config.yaml
hidden_size: 160
head_dim: 64
hidden_act: "tanh_gelu"
norm: "layernorm"
norm_eps: 1e-05
attn_scale: 0.125
init: "normal"
init_std_qkv: 0.0393
init_std_up: 0.0393
lr_mult_o: 1.5
beta1: 0.93
warmup_steps: 200
schedule: "wsd"
Each number is 50 + 15 x the weight over its row's rms, rounded and kept within 0 to 99. Layers, rows and columns count from 0. The size before them is the row's rms in percent of the matrix's.

# layer 5 MLP up, 576x160, rms 0.0748, rows 539-559, columns 80-159
087:54 27 13 53 47 44 31 61 54 67 53 46 74 45 50 54 29 70 81 59 45 82 62 57 35 34 71 47 64 73 69 58 26 70 57 28 60 47 71 67 25 56 68 86 66 55 34 54 68 30 65 43 54 39 79 38 25 57 45 36 66 59 14 47 57 70 67 55 41 41 31 45 42 65 64 61 29 28 39 21
084:40 36 47 24 54 64 27 51 53 50 46 30 71 58 69 33 27 43 48 48 20 37 52 41 48 32 69 38 47 30 37 65 50 85 53 48 41 21 45 70 70 24 60 41 55 64 76 55 61 39 60 46 43 35 55 61 67 74 69 62 42 49 26 61 68 49 68 53 40 52 70 53 33 86 26 38 53 36 46 67
102:53 51 60 66 66 40 35 54 63 50 56 51 82 41 32 54 34 47 44 52 43 45 48 73 13 18 52 30 65 51 36 43 39 38 29 68 59 31 40 53 33 53 40 20 67 54 80 62 67 79 48 54 56 48 41 67 56 24 48 52 63 46 63 72 36 51 75 55 78 89 46 72 09 39 48 48 53 24 31 69
088:64 58 67 32 75 58 49 23 63 41 31 21 25 61 70 49 21 48 41 53 74 46 66 36 42 71 58 64 74 45 36 61 55 70 51 47 38 69 49 81 42 57 49 55 65 42 84 40 18 35 50 39 76 49 29 59 36 59 86 55 20 32 38 43 52 50 58 47 86 37 53 61 61 64 47 41 59 44 63 46
087:53 40 61 41 40 43 28 23 69 51 39 56 48 20 37 19 71 82 37 54 40 44 65 51 36 32 37 35 58 81 55 35 45 37 53 48 29 65 76 49 55 36 60 49 57 53 38 42 43 04 33 68 71 36 83 49 51 52 64 33 46 50 57 66 33 52 47 59 33 34 10 78 39 52 65 23 49 44 46 60
100:36 64 09 51 16 55 38 61 48 40 38 63 28 57 47 44 40 57 56 60 41 34 61 69 47 39 44 58 62 35 34 62 38 70 24 72 46 17 19 53 32 33 58 44 50 69 46 59 51 59 44 63 21 43 84 73 62 34 39 29 45 60 72 67 64 71 54 76 53 37 62 65 29 27 56 36 49 64 61 48
110:35 43 48 63 30 37 35 46 20 19 44 81 44 26 34 59 63 41 45 47 55 65 31 50 79 63 64 40 51 12 52 46 32 32 43 20 42 58 25 61 82 33 52 46 60 51 52 24 46 61 44 50 74 34 52 49 73 37 60 53 67 56 37 45 50 48 68 69 56 37 27 61 55 58 28 57 71 59 57 55
098:53 46 52 35 38 48 34 53 71 49 26 72 45 76 40 59 50 66 60 47 60 39 60 53 45 21 47 59 64 29 46 42 74 54 43 64 80 32 50 40 44 24 67 57 40 29 71 25 73 52 67 53 35 59 17 32 57 60 61 41 51 64 69 66 13 66 51 57 60 59 24 44 27 69 40 62 31 57 51 69
106:61 68 88 51 62 29 36 76 39 58 55 65 64 64 42 76 23 50 64 52 69 71 38 49 33 73 55 65 35 62 74 22 46 36 52 45 74 37 51 61 43 59 42 71 63 70 62 17 47 48 74 70 47 66 70 67 37 37 52 48 28 08 47 63 56 64 56 42 68 52 51 41 50 26 38 58 50 56 36 18
092:49 49 39 26 18 72 35 40 24 56 56 43 35 65 54 77 53 46 42 40 57 65 54 49 69 52 21 48 63 59 69 41 58 60 46 27 49 59 51 36 48 40 64 35 46 39 57 37 51 32 62 53 43 37 51 42 66 62 48 49 49 34 40 32 61 54 46 49 52 33 36 26 44 10 45 39 53 57 53 44
105:48 55 45 44 78 67 38 46 33 47 32 79 37 72 70 34 58 25 64 28 66 59 61 51 52 48 72 18 82 57 55 43 39 49 49 62 55 47 46 44 72 78 28 57 66 62 43 59 73 61 45 43 56 14 59 57 60 37 53 36 35 54 60 35 62 38 67 52 40 29 40 40 73 43 40 33 49 55 54 36
102:72 54 24 41 24 44 37 43 51 64 38 63 61 65 61 29 24 27 24 44 48 57 60 54 28 48 54 74 25 77 54 29 59 70 50 58 17 63 26 30 24 65 67 67 57 42 77 41 75 61 44 80 74 66 48 52 35 29 23 34 58 12 46 49 41 52 42 27 45 38 21 46 49 46 58 31 35 76 51 58
095:54 43 63 56 40 73 44 24 13 33 37 33 27 85 41 47 31 73 48 58 35 52 57 28 48 47 48 42 47 62 45 19 80 42 39 66 52 64 50 62 55 53 59 66 45 40 35 62 61 40 46 63 48 51 38 64 43 61 07 39 30 65 74 26 62 03 32 38 43 48 42 71 67 45 50 46 68 73 72 51
092:52 55 75 61 53 68 46 42 40 43 27 51 79 64 63 51 54 32 86 37 66 69 31 33 55 54 71 34 68 15 38 49 49 69 72 62 53 39 41 57 50 41 48 76 57 46 46 39 39 31 49 75 40 65 55 51 45 63 42 70 68 43 41 48 47 60 39 57 67 43 60 52 43 36 57 63 23 73 36 40
092:59 65 50 45 41 36 48 60 62 66 68 36 24 75 70 19 52 52 60 49 78 55 48 40 58 30 53 42 34 30 38 21 52 52 39 42 44 70 35 48 76 22 53 42 56 47 68 78 44 62 71 60 45 45 45 40 49 55 45 30 35 41 49 76 58 68 42 53 41 67 37 68 64 59 80 45 81 47 56 43
100:31 59 53 47 52 71 64 25 49 53 55 71 73 78 30 52 74 45 14 51 41 68 45 54 60 42 47 74 50 75 36 26 87 34 39 33 19 65 64 55 57 50 39 45 52 66 65 57 56 47 37 62 17 26 46 73 60 49 30 40 40 36 43 05 51 41 29 29 32 48 49 71 48 29 34 52 58 20 48 57
112:55 47 71 51 67 41 50 56 28 48 25 53 45 54 56 53 37 70 45 40 79 42 61 40 49 44 48 51 48 44 56 39 43 55 56 61 70 30 44 29 44 69 48 40 38 73 52 00 47 34 65 81 43 57 41 66 73 60 85 45 57 44 70 66 54 47 74 55 54 53 53 50 39 26 22 42 56 45 66 44
109:40 37 52 50 52 62 64 74 24 58 50 63 54 57 50 62 39 65 56 86 54 50 74 47 64 50 48 40 34 47 39 58 35 52 58 33 70 50 65 59 67 31 42 47 37 17 24 15 48 73 61 34 36 52 71 56 46 64 59 59 63 28 37 72 50 52 53 58 47 15 66 27 68 34 37 81 34 59 46 60
104:80 38 41 50 62 45 70 29 39 65 74 47 55 53 30 40 41 68 58 48 40 38 53 42 48 43 20 61 26 61 63 29 69 35 29 67 63 57 64 45 47 50 67 16 92 44 41 68 71 65 65 43 58 69 40 74 44 50 46 44 55 58 43 73 59 52 67 40 39 57 64 35 74 58 55 43 39 27 25 68
113:38 85 59 52 72 41 24 54 50 26 29 57 58 49 53 84 55 30 43 54 38 30 47 49 42 37 63 42 46 19 49 28 46 62 34 67 42 45 33 59 39 50 55 49 27 43 44 37 50 45 45 59 29 62 38 43 59 34 32 38 37 37 41 29 56 64 63 76 67 42 36 58 63 52 54 00 71 45 37 60
099:19 30 57 36 45 55 71 24 60 35 53 40 62 69 62 18 29 25 55 36 76 36 57 45 50 34 46 19 51 71 71 31 71 68 50 45 73 60 44 74 49 76 60 36 65 43 47 49 42 28 60 54 74 51 61 50 29 40 37 56 40 64 50 66 40 57 51 51 80 83 41 46 48 66 31 53 55 50 41 50
# layer 5 MLP down (transposed), 576x160, rms 0.0634, rows 539-558, columns 80-159
094:57 57 55 43 35 52 71 51 77 55 50 51 44 44 48 30 63 60 34 51 56 68 62 29 56 72 66 37 78 62 75 31 65 52 41 48 28 41 40 42 41 58 51 78 50 35 56 57 76 52 47 54 59 20 43 35 39 36 17 48 63 48 42 84 20 61 44 60 52 38 49 47 50 26 64 28 46 91 41 27
092:79 59 62 49 40 62 42 54 55 34 34 52 35 47 45 78 38 81 71 30 63 36 36 45 62 62 25 72 60 65 25 64 54 54 31 18 57 68 53 33 46 58 39 50 50 47 79 45 55 26 39 45 57 60 58 61 41 33 40 46 58 37 45 37 35 34 44 80 30 72 62 29 29 49 51 09 37 48 71 54
096:44 19 75 56 54 58 67 56 24 63 61 48 47 53 59 48 32 26 54 59 69 39 60 42 62 44 69 60 45 32 46 34 39 57 45 25 53 56 69 52 67 56 74 40 61 70 39 35 43 38 49 45 70 50 45 41 49 32 66 33 57 46 52 49 55 47 54 51 50 52 55 53 27 87 57 34 63 69 54 46
084:72 47 34 64 40 55 75 59 40 66 23 66 32 41 41 81 64 56 50 42 63 40 57 80 33 43 55 06 37 56 18 59 16 41 36 59 67 68 47 38 43 19 48 38 56 50 29 42 68 67 68 44 52 40 49 61 49 49 41 69 38 41 58 28 66 64 58 61 71 53 76 41 51 33 52 41 42 43 42 60
086:80 70 54 46 42 41 56 42 54 61 77 26 21 82 30 61 64 75 23 66 69 78 68 67 48 79 62 58 38 38 61 25 19 66 60 49 52 24 54 56 46 40 57 39 47 67 47 55 76 73 57 43 57 73 57 26 49 65 52 40 50 23 57 81 40 46 61 61 27 39 70 29 48 54 35 58 29 61 54 34
107:46 45 77 23 50 46 70 60 61 61 67 53 41 77 76 55 30 62 52 67 60 51 34 56 66 54 27 29 46 38 37 55 71 65 57 67 73 55 42 65 53 60 50 53 24 67 61 46 36 21 22 58 60 81 52 70 32 46 61 48 42 70 17 39 35 52 40 42 54 57 32 63 51 23 31 28 58 70 36 38
119:66 39 31 37 47 52 25 38 44 56 41 53 27 54 62 26 32 13 52 46 57 51 74 70 37 81 40 43 42 37 61 41 63 81 46 46 52 76 53 62 82 56 57 42 31 63 74 30 69 37 58 51 47 80 83 55 37 35 55 66 43 40 66 92 54 66 51 54 73 57 79 59 21 32 72 56 51 64 40 49
092:56 54 58 69 40 62 37 50 61 54 71 68 54 24 56 48 57 38 74 35 56 59 23 62 56 41 72 57 37 48 53 52 57 57 62 46 18 58 65 53 24 33 39 34 48 75 62 27 46 61 24 78 34 43 54 63 27 30 59 67 57 21 58 22 78 39 42 51 45 49 38 35 62 81 42 44 35 47 69 38
099:25 68 37 48 91 44 53 32 26 45 35 69 49 58 61 44 41 74 63 46 53 34 42 60 54 60 55 54 54 42 30 71 43 58 44 62 81 71 62 32 37 38 57 55 61 59 58 34 64 92 33 63 59 31 46 69 18 58 40 60 58 73 36 46 70 40 34 44 63 72 38 45 46 36 23 43 44 46 51 76
099:53 46 52 62 59 38 50 51 57 37 55 48 42 39 17 50 48 47 74 67 75 55 69 57 38 56 49 48 62 45 38 57 46 43 48 73 39 51 50 80 89 44 42 59 45 42 35 54 71 52 42 25 69 68 53 46 42 46 67 52 38 61 81 48 48 52 70 45 45 49 72 75 16 30 34 45 71 37 49 56
099:45 52 61 39 28 44 40 43 58 28 56 39 39 60 39 55 69 47 46 90 48 38 37 32 44 72 61 54 66 72 51 41 29 57 62 49 73 51 64 33 50 45 53 23 48 45 19 57 62 46 72 32 87 65 68 60 65 44 54 52 66 36 64 78 20 47 30 28 66 58 46 33 49 47 82 56 61 64 53 48
095:26 66 34 37 81 64 83 66 77 37 49 62 28 81 48 48 28 46 49 61 63 52 51 44 46 45 42 46 61 47 37 69 51 35 30 60 47 61 51 66 58 65 20 41 56 75 66 68 62 42 31 47 48 41 67 51 35 59 59 42 77 36 42 61 55 30 35 62 36 36 78 54 38 48 69 59 67 72 32 53
094:66 57 49 50 32 41 52 38 55 52 31 68 76 39 53 70 23 47 65 29 66 32 53 68 48 30 54 61 38 40 36 71 56 36 14 77 65 69 27 57 53 36 47 44 53 57 60 34 44 58 84 54 59 34 33 50 62 54 63 80 51 47 51 41 57 81 19 16 49 46 55 44 36 49 67 61 57 56 41 72
096:74 58 40 56 64 75 74 28 70 51 17 33 34 61 75 36 46 71 36 35 31 25 44 37 31 35 21 71 61 80 51 21 44 49 64 50 21 42 69 41 59 42 44 46 51 83 71 41 70 65 44 29 33 36 71 44 29 55 26 63 64 38 49 37 53 36 63 54 72 51 55 46 61 46 46 59 46 50 31 71
090:24 36 51 81 37 59 47 62 43 40 36 50 53 31 30 37 72 72 58 53 81 63 68 52 49 65 46 52 44 78 62 75 36 48 36 63 31 59 52 64 42 61 55 18 26 65 30 25 40 29 49 48 53 43 71 34 55 59 58 65 15 61 31 50 32 48 41 24 59 55 58 61 45 37 29 38 33 43 32 42
112:45 56 51 20 45 62 62 96 30 51 58 50 27 40 68 46 31 59 50 52 66 50 48 32 29 69 00 45 55 34 33 38 70 81 33 69 51 61 40 54 65 37 38 38 26 54 62 35 90 53 33 38 51 62 71 52 37 37 64 51 65 31 27 73 47 49 59 58 34 62 51 52 17 38 89 47 69 65 31 67
107:62 59 57 33 19 33 41 35 60 38 49 36 67 36 64 70 21 14 50 50 33 38 43 27 51 45 46 27 43 57 43 60 49 71 77 65 59 41 64 39 44 36 62 45 62 63 48 66 60 69 89 16 70 41 51 55 76 62 51 42 44 40 67 54 53 24 30 72 44 53 76 50 68 50 44 52 42 53 63 63
099:62 70 74 38 21 59 25 53 81 30 40 72 58 37 52 41 64 56 42 42 61 44 55 45 24 80 39 33 63 40 70 53 58 47 43 56 31 46 45 57 74 55 52 53 40 56 41 47 52 65 35 67 47 45 36 39 47 35 19 49 34 28 53 40 38 72 58 61 83 39 57 36 60 27 48 49 63 50 62 25
110:33 80 48 70 60 63 21 58 41 03 61 38 47 53 78 39 41 47 37 65 51 51 47 66 49 41 49 50 49 33 25 40 41 54 55 41 21 56 53 53 49 36 62 80 26 54 74 70 36 72 60 59 47 41 65 51 55 54 60 67 68 48 66 59 48 56 53 51 59 35 67 78 38 57 63 47 46 58 46 59
107:61 65 59 70 49 55 44 74 63 37 44 31 39 35 49 45 48 43 26 60 50 71 43 89 68 64 50 48 66 30 54 44 37 62 58 50 29 59 23 69 39 62 31 61 42 46 43 38 52 61 42 27 12 45 41 61 81 21 43 67 54 60 37 50 39 81 59 43 51 23 40 33 67 29 70 56 61 49 40 47